Weights of a small transformer language model.
Training: a variant of Muon for these matrices, 124M tokens, 15186 steps.
Each number is 50 + 10 x the weight over its row's rms, rounded and kept within 0 to 99. Layers, rows and columns count from 0. The size before them is the row's rms in percent of the matrix's.

# layer 6 MLP up, 256x64, rms 0.145, rows 22-32, columns 0-63
089:55 62 66 40 54 44 44 56 67 50 58 49 56 48 33 42 49 49 59 57 50 53 38 46 64 43 58 52 34 52 64 52 41 46 43 75 40 38 54 63 41 41 50 44 67 49 62 42 59 49 43 35 55 36 21 41 47 61 57 37 59 52 61 44
086:20 42 58 65 55 36 57 62 54 44 49 68 57 42 55 56 51 58 68 46 37 33 48 58 52 50 50 40 59 45 61 52 60 66 38 49 37 60 49 27 56 55 65 51 61 63 41 44 34 49 45 53 51 52 61 49 62 55 48 37 48 38 46 51
114:40 45 57 62 41 40 41 61 52 57 48 70 54 67 46 46 59 39 52 65 50 60 59 43 21 49 47 39 33 60 54 59 48 30 65 43 57 55 31 51 49 45 62 46 53 44 56 47 43 41 39 60 57 51 44 61 43 50 47 66 51 36 51 33
088:56 48 60 59 57 62 51 50 61 59 23 28 54 47 58 43 40 61 63 51 64 33 39 37 63 54 64 42 51 61 42 40 64 40 49 47 47 38 51 46 32 44 50 64 46 53 43 53 42 49 53 50 50 42 54 40 41 48 53 46 74 47 70 40
076:49 47 51 46 52 36 47 64 33 43 47 56 40 33 58 30 52 51 46 45 74 64 60 58 46 41 57 56 49 66 59 48 59 59 60 43 48 51 47 58 74 42 38 35 60 53 59 37 52 61 52 38 50 54 54 34 46 57 59 56 54 56 51 23
104:56 39 27 62 39 62 43 39 47 52 57 55 36 47 65 70 28 45 60 67 60 54 66 47 50 53 58 45 44 58 67 45 52 43 57 45 64 72 48 49 39 41 46 51 50 60 54 52 39 52 54 55 42 57 54 61 43 42 31 33 48 50 60 48
131:40 44 43 56 50 62 54 55 39 43 38 66 49 64 54 54 51 34 54 68 64 41 56 56 50 28 52 38 57 41 33 42 57 48 53 54 47 61 44 41 52 61 82 46 60 51 45 41 33 49 40 45 57 60 39 49 46 42 62 45 59 43 66 37
073:56 54 58 52 46 42 36 51 52 55 40 64 31 69 63 41 66 36 59 60 40 47 68 70 42 42 41 38 40 59 40 59 52 58 45 47 51 53 46 57 59 61 44 36 72 61 44 53 74 39 39 52 44 48 49 42 34 55 53 58 51 52 48 49
096:39 41 43 43 60 47 44 44 46 55 56 53 32 56 61 53 55 39 41 64 41 49 66 55 26 51 26 63 44 46 44 59 54 65 45 45 52 72 44 70 42 55 46 71 63 41 63 54 51 51 47 51 41 52 55 35 64 55 45 50 55 50 62 42
093:49 64 48 35 70 35 38 79 50 55 51 52 49 53 49 48 60 74 62 56 40 44 41 39 46 48 47 53 45 51 59 56 63 49 62 54 47 39 39 54 54 28 44 26 40 61 32 45 54 39 63 50 52 49 43 58 42 55 51 51 65 47 51 45
069:50 34 53 46 44 51 58 52 44 53 41 66 58 29 52 47 59 43 46 48 59 52 42 76 51 42 43 49 63 60 42 44 55 64 57 53 61 63 68 34 37 42 32 36 56 44 62 51 25 38 46 58 55 56 42 71 50 41 48 53 53 54 47 53
# layer 6 MLP down (transposed), 256x64, rms 0.0599, rows 22-32, columns 0-63
105:40 47 46 40 45 68 55 58 55 40 39 52 28 49 59 63 58 48 35 44 56 59 45 45 44 50 55 50 61 59 55 58 43 71 50 56 71 57 55 39 34 46 51 36 61 51 51 57 46 60 65 39 48 53 62 61 50 30 47 28 40 36 40 61
090:49 47 59 63 61 50 49 46 35 51 43 60 58 36 55 57 53 43 46 39 21 40 46 45 61 57 45 47 43 62 67 40 41 54 45 42 44 47 38 61 66 56 62 35 55 49 53 72 61 59 59 38 48 35 55 50 52 34 45 53 76 47 52 52
109:51 43 30 61 57 50 40 42 69 50 54 57 56 48 52 66 35 54 62 51 37 51 39 33 43 37 52 55 48 36 45 31 45 51 63 39 35 43 69 42 66 41 45 60 69 57 60 49 39 62 63 41 42 62 63 49 53 47 41 55 54 46 59 50
073:47 47 63 39 40 43 47 38 63 51 63 60 58 35 48 61 54 49 27 58 57 44 50 48 47 50 55 66 68 57 51 59 53 38 58 48 54 48 66 62 55 45 49 56 44 54 69 37 51 37 30 42 41 46 30 75 50 34 60 54 53 50 43 42
072:56 35 47 47 49 72 55 46 37 62 45 59 48 51 51 46 50 23 47 42 61 39 25 45 51 48 54 48 36 68 46 57 53 53 51 65 52 52 54 69 59 63 66 46 42 37 44 44 45 38 69 47 47 63 35 49 53 50 61 41 56 60 41 53
115:61 53 54 43 52 59 46 50 48 55 40 32 43 54 58 51 61 46 54 35 42 50 45 54 46 41 76 60 42 45 39 28 42 46 40 57 48 46 62 48 57 72 46 70 72 41 39 67 53 46 61 44 58 44 34 47 37 52 61 46 37 47 58 56
117:47 49 51 55 46 65 44 56 52 62 49 33 57 75 54 55 52 55 38 38 23 55 45 50 58 59 49 46 39 45 69 47 43 34 52 37 63 37 49 46 53 20 60 48 55 55 48 65 58 64 61 45 56 42 44 38 53 58 52 52 59 54 53 41
075:39 19 37 38 50 53 45 42 41 58 51 54 68 54 54 50 44 63 47 53 64 53 36 50 71 53 52 46 56 42 52 37 51 65 58 70 60 37 50 48 49 48 79 45 53 48 57 42 44 52 45 46 31 64 37 56 42 52 62 52 47 55 45 56
101:59 42 64 57 43 54 46 41 47 64 41 34 50 49 49 58 68 60 51 44 54 44 29 53 43 54 67 58 56 48 62 41 58 66 55 50 37 49 75 49 28 36 68 41 39 49 50 48 57 61 35 65 47 49 48 39 56 42 36 55 46 41 44 52
088:38 40 63 50 60 61 51 49 59 35 35 34 37 52 69 42 35 44 71 49 53 54 41 39 51 54 43 44 50 56 58 54 57 55 34 64 44 49 52 43 52 46 69 50 41 60 38 63 57 30 57 44 70 41 66 40 40 58 56 54 46 47 40 42
106:60 45 42 65 58 44 46 61 46 52 56 48 53 36 45 49 49 55 60 56 58 23 38 62 50 55 52 35 63 65 49 46 57 59 51 48 63 63 56 61 28 49 69 50 63 59 51 44 24 44 39 56 37 52 43 65 56 44 39 39 40 43 45 50